python train.py --n_kv_head=1 --head_dim=32 --d_mlp=256 --norm_eps=1e-06 --positions="rope" --attn_scale=0.23 --lr=0.012 --schedule="wsd" --decay_fraction=0.349
Each number is 500 + 40 x the weight over its row's rms, rounded and kept within 0 to 999. Layers, rows and columns count from 0. Numbers have three digits each. The size before them is the row's rms in percent of the matrix's.

# down: layer 5 MLP down (transposed), 256x96, rms 0.445, rows 105-150, columns 0-95
# gate: layer 5 MLP gate, 256x96, rms 0.452, rows 106-151, columns 0-95
# up: layer 5 MLP up, 256x96, rms 0.504, rows 106-151, columns 0-95
down105 096:471559442592546523419504549458545444452475494508518502475489505484501530468494520479552504448492530514467489520405470487509404497528500473536484520493527513434487489593458510426528520503484497460495466519484560467608467479445511544518462539550492473514493518483577606506491469508439475470
gate106 098:590518473482520481424560542543556517488471500447491488595505498547432442490501471524518505465503501502478518505549524557480448506499420467531495537502444481595504535495503537446372453472444469492533462474490469514511545530521521509529532498573485562497510498479411513455488473493448489570
up106 095:503478487559530499472584465507592529576477497441499519429452463531478484512570388520522520487510507519531505547577484516450533507536460489551576546494486487517486498474470534426485487520450438453490444525553522518457565492495470498458439533461492477558511418505469490513523573501514439522
down106 096:453505502506512469509534496507496514531492406517436478565470501480504445447544570482432438515546482508489417479509422490476526495545529477434455504512546523436452505465460480479489501496485505483543554490458534477527436446541417526485508522497508541433536485552476489491601480544594418516
gate107 098:411524444574452491498586534560512503476598458478454487504420483576518446488465592537490474516389511544490520555511513469477546534457455464491496485482460440453535499529493563461536575526514447533543491514513529480503529463499485546478485544546450543493471518508532521514480509481519547505
up107 098:499488509541529477472522509546466447481548550469553539499518522472481475498534546539514512453452584516578625478527538483463495494461493466499502524581489560417481476478484559478515569464444523530491507524532524554538396455482480419542456570426494519465494475529481529473473499491529545477
down107 094:533460485555515498467552515521539459518557488556503450482451535570515488489496495589463482524415592498457452439483478437456562537494467485516426468456482467454519544534477523450458474444541542477529464540532518528548473529498448583466474549556441496451439561509517505515534503503512550524
gate108 112:413520538568496498554462513562529546459509526551535480501426501521566532495503440421521511416458530486428481482481473531561454490454559528462532499534491477484512543483463483523518505517431480477490567527537551436471484457547520441498529433523473494568480546413471564501462536475489456505
up108 103:532459478482515531518435436554507542495489535496509499449505562509486508465548515490544547477505527545491518518502522450482541486553461525521545487543449491523522483406411503544514480541436537470509469494586494500433533462476444477494473489519477465433529495474457367425414568499539540488
down108 101:419502512591463501567482484547530510483572461438505457446522519494537489504588470493530448457484513530516458449581491435512488578517460436512590416508527524501524422522481478460527510488493503520456567482499504439535557462504463462458444537480554504488499488485540437466493551499491480529
gate109 104:451520492500489614527465508498551611486438512566478517501494588503607559493539494453488498482488533431493555497520479437489472438562501515418459473441403492487546457503480531536505517508454480526479520523491515467519441493470548487542523495457470474489448552518506431495496498522488458506
up109 095:450617511492473443447461528547486517466544485460522506558502489466501513460515464505479494468499495511486420410537445520508507496466509543480528476475465476471489521486529524575546485568532548515489487541550498473452558496516437478522442512540505550522483442381409507546539489538498467413
down109 099:442543466519531580555528482517513588525497592464499470482496549471524550533562480442533510471501502518491515441504489414516422448552473536514472478519449492481554536484508497498536518482505460418507465516527517481621494534425581500475530477498411546503484500472524525512485456552466487453
gate110 100:550469517503534490541470530484524502472472511537459551536476483451449455517559555472485484435476490569482565488477500493504476493538592501503469442450496509493391549552507527525468454501484438509539562517470544420467468539522470477473586575469468508533493612534543521440493489473459479461
up110 088:545483458409473532503518506529534533484500485528522580505471426466498465449443549469476512450541538496398448513443476505528534455463446523513511518480477502533553525443507517597446503456418519495497525451538498483557467448481418461545510492532548595547533468465509519439500496524487534483
down110 087:525567442551480493433464489480507502469485501533561543456440559517525504491462426450562579553452469494517530467515529496454493549459561497538483511526593507467556514519457473411502512461529516439540513491487501508496432547591542504528521543520468478498502476530595486450495549463466543543
gate111 109:542536456584454467508512516442451497553593517457539457525505555481513530454510541505599516478503469537529500499527553503564492488431466504449453467492559490516466446496583512513491546418456517481562559483515452584527529512563471463517542509456454516478492502565449508429522518503503474484
up111 101:463493505523482458549548560617482469531472472444508449484523497442526407472450431498418454435485519513576530470516482493553564514495453446494513499475518473504445506485527476488550505547480517487532471516482463549549464554470547511519538487394548540480461494528478497471399529481493509465
down111 093:505506539564539498481476543514572482472507501531481454487468482437491432493472517516493492481588477508561387553512510509480481480496501442410543436458556538437470539580497494556467441460521547505522458480533466553479496543579538475496521456541498491455464485509529520519443582504449561502
gate112 106:508485515526506523458499579482511498526513484599534561516426522556478425470458558460518483449488542492521493509506554457506520473559508432491596489435534563495492533562512444495423511568511502447543490491525519503527449486450532439517538509474441519489467442581499533547529465470441452482
up112 101:540472546519462528438439520586487558479525524553450502506450529524532522549412574452480481549543489535450468509593467493500470494502482492517509546499477498487450434440552492542527504491509557554524476468460454608527462482471553475503501578533452487484488467526432499501563489437482494540
down112 091:519436511471427571569548532456497498499477495461516561449532502465516445440481459469496543460504544498470440542490416484497580524549522505496501489380488542465532555464449463505500534522489519448506512463513550486469528483536519544477489568471418561478449467545531500531475519509447435443
gate113 093:445505498534556493464455553522518539532495458518437533436583475493524504518538503432416522464459509503478498497523523542605523542575533578506529480483517531584532488501468450478443552521513446489515486482474524506557488495494532527461405418552562510431502455519552480498482519513465512449
up113 088:524560550457475546479446505506524543522483468480511549448517508510526455500463593515513518456456550537482526395437453446506530491486497519492477464512493517452564550453585472508509460545507419526540438440541486463523508542495483447496459504441472499541517473491473507516551502557499626552
down113 094:505473466499520449496486494490475455484597365562454477528525480474437535524524421432506450566526493500538503557521515511517489477469481478517535554454489434512511471497436518448477527493523515491431520487441469550553444515516519530536503497578511511416517544573500511506482491460507424441
gate114 099:534501494481485585547457494402558425491502482449436471537475496556437487450485581495530547520477511478503500493487503544547608466540482524514469533536481512544491494542508495409516537485568472553506451464485493464507434544473479513559443519433484434530478545528551546460498493482543553487
up114 099:528497431514483493461488537465523503541504520489499538479564449524538457540494524477488553552513577498511476511444566541498542557629534473459506450439486503573437511532471450481528509519538530494509489508509498463552477577492534569515496421575481501455508553419484553550527547509479472440
down114 090:500577550417560484500504578513503556446515443561501447493502500477504492493585488555498454525526490557475546430515497562473480472467502490493487476422453490488542513512468470526587494510503431569437540453470500542515464471416553492509480478516502530464499498559496426572461503554505562500
gate115 112:511545471534494570542508466444562486505477512559512525522484466563579505547572402470540497407487524464516462542408505526567479492537427473496515520393491567552496533505500548549485500586442508520490460519523546502495475501478530500538562465452492488524514514453529447469535489509524494505
up115 097:504555437557577455523455498463489468521448507565498541521450455515436542569559461524534483491435529484489467515453493471460526489490475554426532455516490473552516522530474561502487493445492582456508488453599438555505467449499462462461479456507504468489461501446519415567556467507496515509
down115 096:509590568520465517428440545494558491471449495520519453493492504471519531453523533577498502461539449478442473461505514460516463543539560461503481489510499539509576570497510477478481511575474483579495467503418463559405464485557458527490535485526530472556467450528427534448499499436531480497
gate116 091:427446555514532496466469525406490548521519458467564546410476544522536511494526534450504497536522493533564546452462506454532552519426484517463529488555542496579577479479464515504457537516466478483468546430430553490524527458524460465497483507473385519533519485472484540501515486561535538514
up116 083:488463509499462463532521523543497530496473518463554561557516442513431439476449489522448475429476495522481547485438497492514529520555535529522489565408491461546473465507615506572513488529493507542514498566534441471503493521509497474508553481571463433537508569421448452468495447500444507445
down116 086:423451513533564533537471502482487524487458545484504516537484614493526530503504505531509507544552484563512536407487527462510472518400478496471512498527552479476539500546431501459517506518512443430482472463491484536457477516562471430511487506462474532626510512503610486493530452457478519540
gate117 099:463450461546567510523498530507486514480515575485550503555507532557445529520484460463487562520482499481582482525475480470517468482510472550483543550455547474523426454555477539463509421470519443457492459574530555560428575486519462506440562518471474458562450486502492546451478506476442526566
up117 106:486532494448448574510568560550524453473527483526543539501550536489530471539456557517483455532497556532497479458509520514468405510500495471513454453460567503442479478417528511505434547547491546506510518459468425453454480496443478497570495469533445559550554497529516439585482460484446485474
down117 104:491466484555524511512499538482516464530463553464534532535501557493471432492436563509558520526493462522557492531518547494503497458454518488458528452486544458418517561537521492533512536400521487588465461490490483524584445472418543490518497517504472453441462562534507519482428405502573512527
gate118 109:579442481439564550512563507406487477507555479507565444518498550552412522549486501496483453548462507505467394479412516496487508545540481455511503474473523514527515521470527476529490550524449451526506515504543509511504502577555591455495494468489495465436458495420498528500505538511434508478
up118 095:528496555492486487393472536554439449485512453519481533554541407529448475499415556605524532489497445592514518537414519520519496430524492474521461543488478470464468482548478545429514475528548462456533469446453532479499477497457465482519515488517483478469491496478511504561457532470486474565
down118 089:466517539504493553536471444507573532512501565462621446520511612514515515484517472523484460490483458499485477471496440484460457499503510509491508507516496563500449460564534440528417473582451475496439523539511470536461463494506502507513461516508581464403529495480585475449498495568483471521
gate119 085:475499504496463507468483549575506513527449451472532562513455463488535501506529554419490426500469480467503490386467542484558519543458528462445462506484531495468481540435478496480481398510468478438474521529454536508426530474517522523568453470544514529486545451490457592458566554493550510493
up119 075:475502467431494458481525496461489515451488573561513454583490522486457544455433559548505514523553511527548463555508437509447526486456481497516523544551519453535461455462513503568471504488538528524521462476564587458472473434470513402484507550558521473530476577462498544485564468509485454452
down119 087:502472512557527523491523544504515523562502693509507494606505556464581506519499506519516519497549408517513432486519523534483471502484488456459558469500529481484493486469448455520521461518487480477521542546492520550418467519511485454545500543476543489509451450517556500493471560461491545504
gate120 097:471467451527541499520452537512462569449502446485499453447513523547447523499465496563464475498571505470443498458461519486545596494537477523450524505469581474550497589570492542484524476503508535533533546522519502491470512516547437463487470480499494460553424467490444541437554595554556527485
up120 092:437510464513605449576428533492539510515477460514511504483565474529480491512545513431609503457478546523521521525522480491463482524558523501473442443492448575491491564495455484496484547410451527473470511570547468555556524529539503471479465459549497469586517460499523526493478528504479504437
down120 101:498551536496442493518469479475537458516512608545500456564493434496499491481462590479502488453442484484488441513503500495564509529467486496504448506554454456561533499444544568482444455448544479504442519450555486482532479506516506497537535493542447446378549506492545541494462476453418475515
gate121 094:451498497477485498591488529484434474572555557532522444502528457454462508516480506482563501510515515493502452467479461520517580578475492408453537530507402488555508484562529493478412507576471498482511484436454479550466586493466478523474497508483547515554479502567499508473466497445469508571
up121 103:533477480549539505473544486467566524533471480534496475520563493501536539523474449473517488486450508510447549488621557473567456458477460486486544537474496448466613484464521537485563496510482460566499466571443458498531416463525474493525447506535506446502520535486486468567491408528465476457
down121 098:550451508511447499508523498467599538502457537519501401493464557474585518510461566541482498449458541439484478538494519506544515440513500561422555513402508477513509499522483506544528475534535488520506423540467482534479500417541478525523538579510519451478582481534457497539461527523457464473
gate122 095:556481543466489561473474578539490459511481568556466506512467560498437483510486465431511419505459439466500460490542536465500531509502559539452477434480581562500449543521440447439517528459487489471463543530514430445501458504573517568498552492592479485502518543489475479530503453493527545504
up122 103:476470463589446488515433482486436515501520496516509545463436466500563478463524573447521545543511530548522593497532514438541433505520473551537450455526536494517479437509540539455506524500493482536570500478472481451479526487476614543513463465461528568481525465499509590472524553455470514535
down122 103:519539410558553481513506472476506478516481460452563471556389490500459497484483518472473580485543456546497550461568473486420448483440519492520462457511453461510505523517510517470521413552478496522490415398469472474546528478467518535505462489472461464552505496472412518468483520501486458550
gate123 103:574487462545542503513501408505499486413508486506520459480515514577476505478532520504511542559525432511484503514452439505543584412591495463501485557468461476505479485471464456522564485512509541493459538491520528460484483580421505502494525550401549461542467545436459494528530499503506558531
up123 097:471543521469454555563544457576390502579473501489464463472515481553487452498480482521460479495471490497584524504473498586460537523555464421497516499501511526481500550570495555495434517542480459527506469478479509455483497537488498550482583600584490553538503518481559511547522522502481512548
down123 099:505576522523546539489556512530468523458463598447486477507492518510581460457508538492478488417468527468464533477547538497508438591485450517411441429552497568512531496539516514453476495442465504526436445508495575463497503509469454517498460441567457513446520504488546499512546517503443498539
gate124 103:490524513500512554488509486538460534502510528533543455472512480446532468473539507445527464453483485526450447528563463547490484554449509523517527474469492480532531405492432566473552450505512418521500545529563473479427541415516478496483561521427489531540443539563435456519434503492473415451
up124 091:464433442457453525501445445493526436526528429550521445458477542509471553436483509528483508453539503451531490493512493487467484545521476403574473447445441534536503471488437503521577483530582450541520497454435520547559462479467483497500448454478505508482479535578477477464560484522440510489
down124 091:475375496550541444538462494513472485490478557473543522505533523520488460510562501502569521523458500422531485536481519495488501459556424457512432467557526557557495464489488577581485497471503547483571463429469519534496521558509458507533478581570582507508556555485499495491494525501483527485
gate125 102:550568411435475514513519527538485480478490524509551485504435520426490479462542546507506449482525526558440519506486476533488500478508522511468490521534514537542550552486448476459442428493511508445503570539442531500447531494544491454530453456515526600518536554543518564606571478567507488517
up125 096:443460479512538481436504459482459521428504449542412429520555502472507535523500545514494514460441420489479513462483525466532531503493502578403486511469531424523506505496538477489423477504425463492530528433572497577510515492467484513563420518499518550566480497508443474505473529490448469552
down125 090:498541501442492505523448525562518527514475466461447536436516482496488457456471529461493504478516481497466444502507552533536497477489472562523545469483501506498496457503571527537477448534493440579469468535526468403569484526499533441513525532497538436458515457485584549377516480440487410435
gate126 111:506484462532424469449514527463517495567424506504524520521496591514535497568458522501483450472440501536534491478540508490540522562500512537496528498489509502430527480449540430524450570507532533577549486554538492524518560412562515520543529507539411533542552480500476506460413471491573533501
up126 097:511508463515433446442463503526540518527470497484533522500513514506498483498516497506422429475409483569453533542517492478478510507482500523531526425540457486508464537526562477478476514539478452535476449510505495527546570500519406456481557479541421585422531524422549485479506539606479504557
down126 094:484406481587543479472485486448499529426541430520531513462545546497533528520491545520546500524426460507486533451493451422566511515454447529496511543432497496532470509445536488506509538470528459502509500463473503518461477513429536478537393485560483552463555427486457479487477478452566471445
gate127 098:498458518489430518571489581511541533577445529452509519527596559486489539417488446509469441482545531459442557519436467520509495554486510550428547464507521485503526480520551461484498513464495555440486520469476500480532530531444534547501501498472416521482476488484449537525510588507518526583
up127 093:507461520489432503410480549464452449446523494550510426512471479526472432449486390527480458443487524484518561486499537521492553508403534434499506530458560506454500437571511526524541542460548588475446481512518468513513537530530484558559516530487474482464455494501476442482514511510488444538
down127 098:502416532462469479521500482457502495484565541508495432466512544443478507503444558528563511443467549500519538541484483570543510507529497525429501576496460470530562444465432519510497426511533479496524487461518533480522475520572518567517551502402495515505535400543503434492511457580513459469
gate128 099:430470536530534524556479458567487517546541554505435472479507493496547483508460488517434380467492485537468553530479491475459524491452488539494538547460489539456562451452540535529528531523504420498581506445480482505458582511540505515481526537548543545547511493469406539519452448511551535528
up128 111:501454509529553516607472496532559504465527527495517412468484521476513434506468553506526497487517492466467420539511470520480419436546484524460489556480557538559468539475474540471533569521476472571489507518468390503542435509450506490444454491519538441496506420460488547490490470520561526528
down128 109:548508530511495463488486476456518543503424539459484500471561554497462384494455516458465490428520501499526434426553470439575477528524521388517531496471532492518439557511575492486524476499495534500418465555506469489477500519438442491530550495533504499509489472534454456481413507469521441520
gate129 107:496463511421450540533496477514467522444494475500529482537483557542544490431439556565426501484498436471459489502434476568516495447532518461591475595462537551502530451495543522484526527485495471527523525523516433604501475528530511478507513497449517517486469528571521539424497530420500515450
up129 096:551561488567507449523526488464509460464414505463560512451491495509498459446561506489541493415494556503490575426490460525502460443516557513528519531491420528504495577514550562575501492490408550543548459549520428542548501495512486528482495525506468462561499465519485501481579526524481485537
down129 096:495494556519490518467466500482419548470536526414438525511515578528528529557494541516456495516587470543526478488403520468406501511492487473567480506537509507527474486598421534461488543539488496469537459513504450507393464587523459494519495532456487536518508494525451512511497474470541541460
gate130 098:493481474535504548519561510568504490475481523565550464528478589544507484459497470491551525541454478516453520565536511505509424466489475459525465529494512506463481540569513500490512548456491447414569505532563467493477546421509477461488483519528424499489524603493405429571508542552483523482
up130 103:515481473470491506492499451499536533453455473452516484511497471512566486527537535493460535538542495497421438484379438561518506539463576491499458477493482478537455489483473550425518406440498395547483557518464420476508449456485551476453490510521429497487501489501441469508514500496542527434
down130 110:534534528572528502477480505494449479553446575471522553491517469517553445501531538525519584493513534538480451450504423417493459502504495479424463510549541514499525517464533517503451505559500455562496516549433559385514516471476533460521454498502479535623471465492532553484474501500520454496
gate131 107:471445485519459565534473524534437434549493507509509514516453515522545423529513410492537542432471482494460457477524478481510472530379474499536502553450544563437513477496506511540443567494507522494496460472496459516475418434530498482542570533488589508445441509545497445484473482520556506489
up131 100:439515545444428570468521513491518431552491520579572560515447509558474444503459504486494495477503478491512490475492568486478556488517523483504507577463495541521482433571509516436493482540445494375524439457467505498494460448460522513507508454525505500508491498597574450549508538509466482536
down131 100:525440479507446527526540528514474475564546426474525472519498578468500560469496514491510485510508462504510492502491580489521549481570535487518515443477514482565566449502569566486543452517476454438553526506502504566418516518471499472490509548437466446450515463586612490537524545481454482543
gate132 097:494502605482456507460522449561433482485467549500518488513480493458544483436472504535470451481567407510492482487535438501443511479515485423527441484429493496476568492490510458550516445472486526453541420410477476470505565560472505480437501537501434527443494520532463498553526467497439492523
up132 087:535538511539551492493507493534472520561527511578568423477514492440437474540476485420523546519469554524515479451478495533563570458480432447479509480436489427523486516571497470440468451501503552538456580521458506523538577464560482507515470487545572529555527515543474515500512485484465497434
down132 093:503484476559538524453586523466443456584461419476511480538476502529488550497531495475501491499487474572552557519410488502440529494524497531444528462529585493402464485441470441494484492492448499487494462530520488534409493507529505482530522530445479535494554543521540521460458569565534445516
gate133 106:518514539478488466532543525508567484492549476507528501510528526480533455457489558488425531528471525485471561497546488455520571588507439611388513498529495427485469455573471492517483583494455483512495518489522517483508509559539482498456529467526399443505493506468504471568466454506501567544
up133 108:484429443485535469530469478484493503479525455490534448433465418535501518526492499523583514511484474541556506489454494467448460429463448486562452422493519504515487454473529551519475414477441480501544499479453433466428423483481503444480486477467503519570478437510503451403475528483533438484
down133 101:436524475406480475522511506507488483515548515499511436498557482474572540556466481520522517557516478510547504506438564456557419484560514568530577569550469424457484456546504508535508515493538502532516479523561444465562477529615485489482449506515491543484534433511558506476523456514473466492
gate134 108:506529529503362465503502514467531505518444481478436523537504526539488443498538455493513605450449516532447570429468492516502504468447508515533517494487435503476563503509477540530429455550509543525475535504504450478461537507499566507541510493495487622515483477476523506453574525478499564567
up134 094:531461514438511372502449471443543538465538498488526499464493463472515558446483531536544491505562479500569508524436551472488554499450494497462486451469558502563518506451432525432442546533529500549486517521494511511421478392508478518527510510503482555526534509525486468522486547533445427436
down134 098:434481440555545518568500431484446565508447461510512443378491583580485494534488490542511488491527521438522467501515439523522457504519536462481531559457513526487496463548495489514508510472502502435518459518524533474483526429540548497482511479497467423479529484483585507424574453552456494519
gate135 099:451452573489473480479557519462539494495498473566536478482461576553488425442566528420518472459454500510513476563428454533526480512567468540549573522448487554541455499503491514493463495456483475468562530521477481528482490505503490456460459427450527494496473529528519555438495468553602453482
up135 098:509551469544487454548463463466576541486493500458460443520446543476553512512541528439467406509437469560507572517491455579578403481539502533515482522474540536567503451484497478480493526497518565500544500479466493489457458475453467486494533476475532477528431458515572463438501470438526460532
down135 096:528458479538521553516483479507444507492574519502470496409506489441530477506524504480527532446550466504522522533457513493503553523516453501512453513506541442493543513521531553547493434584502446534561531509462453406452487526486456501485438523435550480489546440570483459474410533503612502537
gate136 100:522507586502543506500558474575476493502509558518477544569554514557469513511466473483572515520465545484490502487489483481533481501484462486455486484458463477486518447458507542565557481500533534519594524468596505530424499531477520584533466639488500454547480499486497502527458429514482574510
up136 092:490478489486572445502538458483512512559500443489537461503516490484499472439492500462511509483550514473491521495441583530527574484502504430504550531512548495550510531484588515559570431524468478500559567532593549514497541490585570469496491485510533571501524504505467583497579512458464560521
down136 087:456497500486594527541524478508515518569470450481534564486533511418506490473593493554544501496538428598516511494501527519531487560550503431512570479450468505536450437468528542483466448480517561454534459514494522548487514523589522537502434552542456503508522450494565555475505500502501494556
gate137 106:461485450531508492451504542471470479511517532544453468497450533481479493436516539470472466511438614476485467488502449442527545531456519534452470502500424470434490519597491491493572519421517479577472532492491557461488536460467478516494534585459493506478494510482420542530490478582476553434
up137 111:521506483523522385470480502519474456584595528511494418476456498510502524499460475463503565551499572500500479485493447555534461528440524493495500468517426479485468483494484462499516474478416512498416564487459517531438523388518490507513457535508470469473547519499454529503489601566507510515
down137 109:580531492524489464503523547471528513548551544522487476541464429490515487474554504482501502516468401545524554452493480473454566465513501471486489477538491544485529557548436555480484458521483539515439442513442437525499565481477474510570461472555554503442456474502404496473508598467563453494
gate138 094:527485506537503522578490546564491527543457558529483464451541497562537478479371457490456507500470484494430469505561537461529526545526530539475588534446449460569553441521510544561531548554537505495505542496465426564501586534474493542509519507522435484487472525496470517479461534519487483508
up138 109:499526485488494452449514505564592492521556478577546453524563431583517491496502435472511515438524541389463548519517496540487463472500492449541504515511489538526455497558498490473479494492404540502515494460575457455553528481394518530466520495501527498504567510514486506500445498496432440536
down138 116:490483526549428455454466500535560552499535557546466403497519499494523469535526475577517483454499463426505579453564526518535485497538482511555449466555484423509479493556433476548513440506452497537509478483562475559461525489451537564494573514478473548465555481548445513501505531558500529505
gate139 100:550568464496521493629485527474558461484516458509505571445457544498556506475445518431481505443434458503478545527505497519546450474493556552451482553460509537510518474414528550547449458425487554492466519462487579476507538503536533501538518518487499553493466482500556497511497406514517499454
up139 091:492486519501518499533541495506451577547561443527563463464599479524509491480483448464518492463528482485521519514517529501520507460529435464527506511544506508446515440497448626559488572570453468588519485510519541455502504583578490457453472480518502439548535519560509472481497513503427466480
down139 092:462421475487529523491451475540478564434440535476472492587486542557454490475476587530515543442477522464475499469479434539543495601483548469512482474516476478528540515506544490401541469432481445521485468500537523517586473514506472456485521485452475516493522496527466520551438450552470571531
gate140 101:530506444491449483491514452489547507571515484508445514489508545481544556533451552447516511522573458504484575563459514557494546537600491506443520538497481537501529471480458526513514497540544449507511536536472478503551513542478510384563600557529523468545460523474489534487529555563480455446
up140 097:525530470562480556474478512543492460481498500515550500566531523430542497513441471513524520500584484444547508566458476476496546439533494568489477470568523578481474471508512435476471508510532471425537524463500420463558458531476452497567493475456463430440508541433451487555523432495556486523
down140 096:487503562542472549492557515592516573498566477537574495503514448519541538444515477501480479515535587448558460537483494456476498527541595500446530497431496452461488546493498417468569524487592461450446476460462497456526533537472456487469482517505499532514506536517470464577501478504552531500
gate141 102:493510483494518514452497541532562438466506456448483504568464485511505531477431513485481468530481472441482463459530449491556513458555421460525478507500531541595458505499470508443521495525401456493487520473442562475546427509509528451408528591538441483503486587472522525542547499510450504501
up141 097:488539424607518452480454512507554543498476510569493532564445468479611496517419472520488483529464516502455517571478515480546464578537496504472463453502462524475538524470452551537508495459438520480517529462480581497529511547521481495566521585507444472499547550525535481516555459510482507452
down141 099:478479502460438449512546482512472526527502452521516409471572498505487481547526546525498557505471511492526542503549475495481447504547505522456486548470503532514548508478554430522537507512491449511507488547606473514420509446482468522453491425444538513595488429517391461485462568488549449520
gate142 107:514489412593528478440526504559539535452481522476497451478447525524487550518538559569452448470502434512467534508533514532521512434511550510488488459536492506538446503482486529496598448473446496509561540489579523522487505441546437474562513483529546524545470493448482520485581434518561535486
up142 098:454476523562569506462527491476505455506478494501445561523562526491503447539530478382497460491469585466514496514471518483489556504538435468493450499423446471466492472516482502459463553550509474530468424511577489442532478527494481458511569490447500486492420531426496510536506533488444500598
down142 093:493428496463549490509578417515509479457565534528506573513507536511533431524459470506536419462559496494478489522473489454536507477471527536506591520524495594435528502540463531541459469498496488531564508464441564503474500527418565506423480494547471492476540457474474488457531558459461465463
gate143 104:451495485614483527517464498499425499451435532488497484550532523439480451450505494428531503455495468527531437469530522489488542498493565557548446552488503509499566556550493517506492553534470423445473518549479461486487549501515488473436506420455524439478422521483502431528556504556448543502
up143 100:453490508467523526442517544522472519448528440459437517532465503513553540500474472521457518454487520467495500561520514496555543533541474507415525576502547517496486490521520488448512554493531533520555587628518547437525469479501526458553482566484518603432500541489481483496432467569529505523
down143 099:494461491506593445431561517476516560554498543558456514433487518467545442494517468492514426489488425457504498526504449485488504534527460528425511535546511480456446501555479447515562549509531521471473511484498584395429418527555441502513467535516480504443500490526443489479508495487478514446
gate144 077:490481468480486490547470553490499423534512606513490440576467435544465428512466509541441515519523473476541493507467473432506524549546455515547520536451444475537505477482494552505484483537597512572540484505453515501505494396544527481426485466416502491472468457473530497473538486512576516456
up144 113:440548559525508489451539473470500490478442405518461483506537486506634567443514448485483514526430522510521523474482543510494514538535475474534481485439531486524575514537505461436472457573462489524487516471496465522542452525472532471487459578533482463487459423510468595481476539540529453540
down144 115:433472546493493469555517517439528541470516621529493516538492549491496470521545503506503482520540501509549535480448476489503503511525483443441494568512561518453520485529394549523571491532503530454486486564518470509406457474520480495511498542536499486422413416453554518447464459469535455492
gate145 100:468563488473534505428493505515534418485471549526472560486526512514526528470420543456495498550526446569449511535556507531512442468501495499495465520516511504506482530403517486476367511450476465438524559457527538472448541541545514498538469585554527513463452487499450551512458472470441490470
up145 086:495451498568451578525527538510466472479405463472506574536502604489484458514437457535521485516509499520470509518517482475490535498495497586492516454496536517518521516542537539443495439533437498557542509490499468520559414549501596544496473511469459465469479527478498596493515449420455465516
down145 097:527493474489420523526527543508424507500499440461476538636504483449469537484495476459489504526523466503465547501485528479498539393465429521476517496474505558477594480541466469523498495553443470537519450521492481463544455446461576469463468508535511528419453508515423512489461534484555506456
gate146 104:471554514515520535555565466568538519493500465479521472533512560454558449439521494491488451440477454467499513512551477470442510495497441539492522516534450427584509505430503441507522567498452475542438480426469530451399524547484549505513469479503463528559527473520482539583563528521525523535
up146 102:453537464514500576525519451506431463551430483500436495542457522465551482420586432479538492428488434463479551421520490515432490469483545557534473509440425587553546557487460488509518526534480483520442486491487523465517487480505544444474479515561466512510519522486500475580503532510491478477
down146 099:514472474484456571512489514484478462457498419524542394547476481469519493524459540504557499536467553503516539533554510546557487426473504512492467464448455542566569551487481547569549475490557495505436505533512481561520518520491618504440468491515542484541533482498437507507550560523438529464
gate147 096:533513515535471515574514498458441485575496480577487466538534529440450447545511497422506478501359488519467522451473484499541519550508471480477523496474484536537509521544471513509426585538504478462477465538558530495544498503593545472583440513525523497511505535468521512491505449469579551480
up147 092:513507479544554437480533519489472475448505503506449529457496430528495493526505512481476449513506439588475505446549502449585433473537495510609471508535460459513546530546482492452523471600493522524512490531501580465533543522516455492517483529415441522476473488499519542442551534529424518575
down147 096:417559500492585495432528507571555477428477432488507511411502476469532480530402501587469500456540494468499526530545494522489560450461463548518504536444572502491526515470524502505522469511477548562502444519496425516490442503513471482438511434444517537516505483444567481506469527490464463481
gate148 097:504449478490404492533494534499502579529502475498464538472408538540458508489523498468499433485437453536469492436532477472394490495466522533533450474540452490488525555565568526472472502483529455516531539507454421546544547452509456484532591499563483562532519558521483511474438484538528487484
up148 085:570569500455454547494478579602424519455468453520460554468513418466541473501429515505476472514472497497477519446500526481506470493505485525505477577481466495467505508544511517464560549501546560442524515592525491548496455521422468498566475428533476492482455516519457504454474443483518432484
down148 091:474519518519536540509460452530513467540491507494580523428458535434570494559519514513563432472481537553517470443466458498553560514563481487449497555497537563515542473581501478449499409475460556494512525534479516512373478501546489520546477515495445511464477438515476469495517571529467508517
gate149 091:528445485549504474409528566529508527533517482429432426511575491613495506445534456501542501508416534473527497491530483495574452524528491538470454502440519475538431486526528505466455513497530547500514454540573570528540473499581495486547522450527515495440488502505445514461474531468445501500
up149 094:529456480509487523488450489517527537580507518548545529529467516479473526504478493515502535546537507533516594554475484479454450485486519500489508464526537571511572579506527473546492472534470502579406492437459516500512487531513536482576410478569503522438529445536473544478561508521603569471
down149 088:440531449472519471482521476485516489545477456526536570401503526512478512534462467453550472465556491542513482536501578503500549547508463469493495489549544547467498403506488540529529458444473450403569537471494474477556448446520500427549463579469510411553453477476505517523482477512521465517
gate150 100:510520465535489460454516557521536437539503516594526434539566455508516450530487494556491513453542518475460459500514502545510541559489479467482496591527464567460446437536560586556533513547478489496551465516499498483484541501435481489480483518534507563556455537459436432562520482494510417476
up150 106:454520504451424492531513516529440526500498535491533513510464542468527478473471459562461500491542414450494555498482444591462403569519524497536479547483578448486446505490550553461454483476513494498466522472443541510509457493504504470447548614530484560553426504505518548518452480543494491465
down150 105:575561491483512485428402546523549487491520446424516465584514535510481527446480527504520481500514513482511489510444499492503440514521482464518478500488491499538444463558438518428469461507521544486469540559469503545611399520462525592455445500515515459492483529535547554497527486502544553469
gate151 106:502535550462464526470458485526491472592530446495511503480507505484521515512479533444524551540502565504497483546543488472483480516511520513409562477478417499417549441494535565449472519493375488470520444572429470505487513581497508502472527470460538544493486427504465501493519415461503441489
up151 099:534506546467579472478501522458489530482480473487527512508526539459495476442506464555564511471473372507555527520466530476509601466449490466532535500501536416521415557534556516530507532426461552479493543483475498521469552523524455496447438462519439534531489550465520504470456504439519557452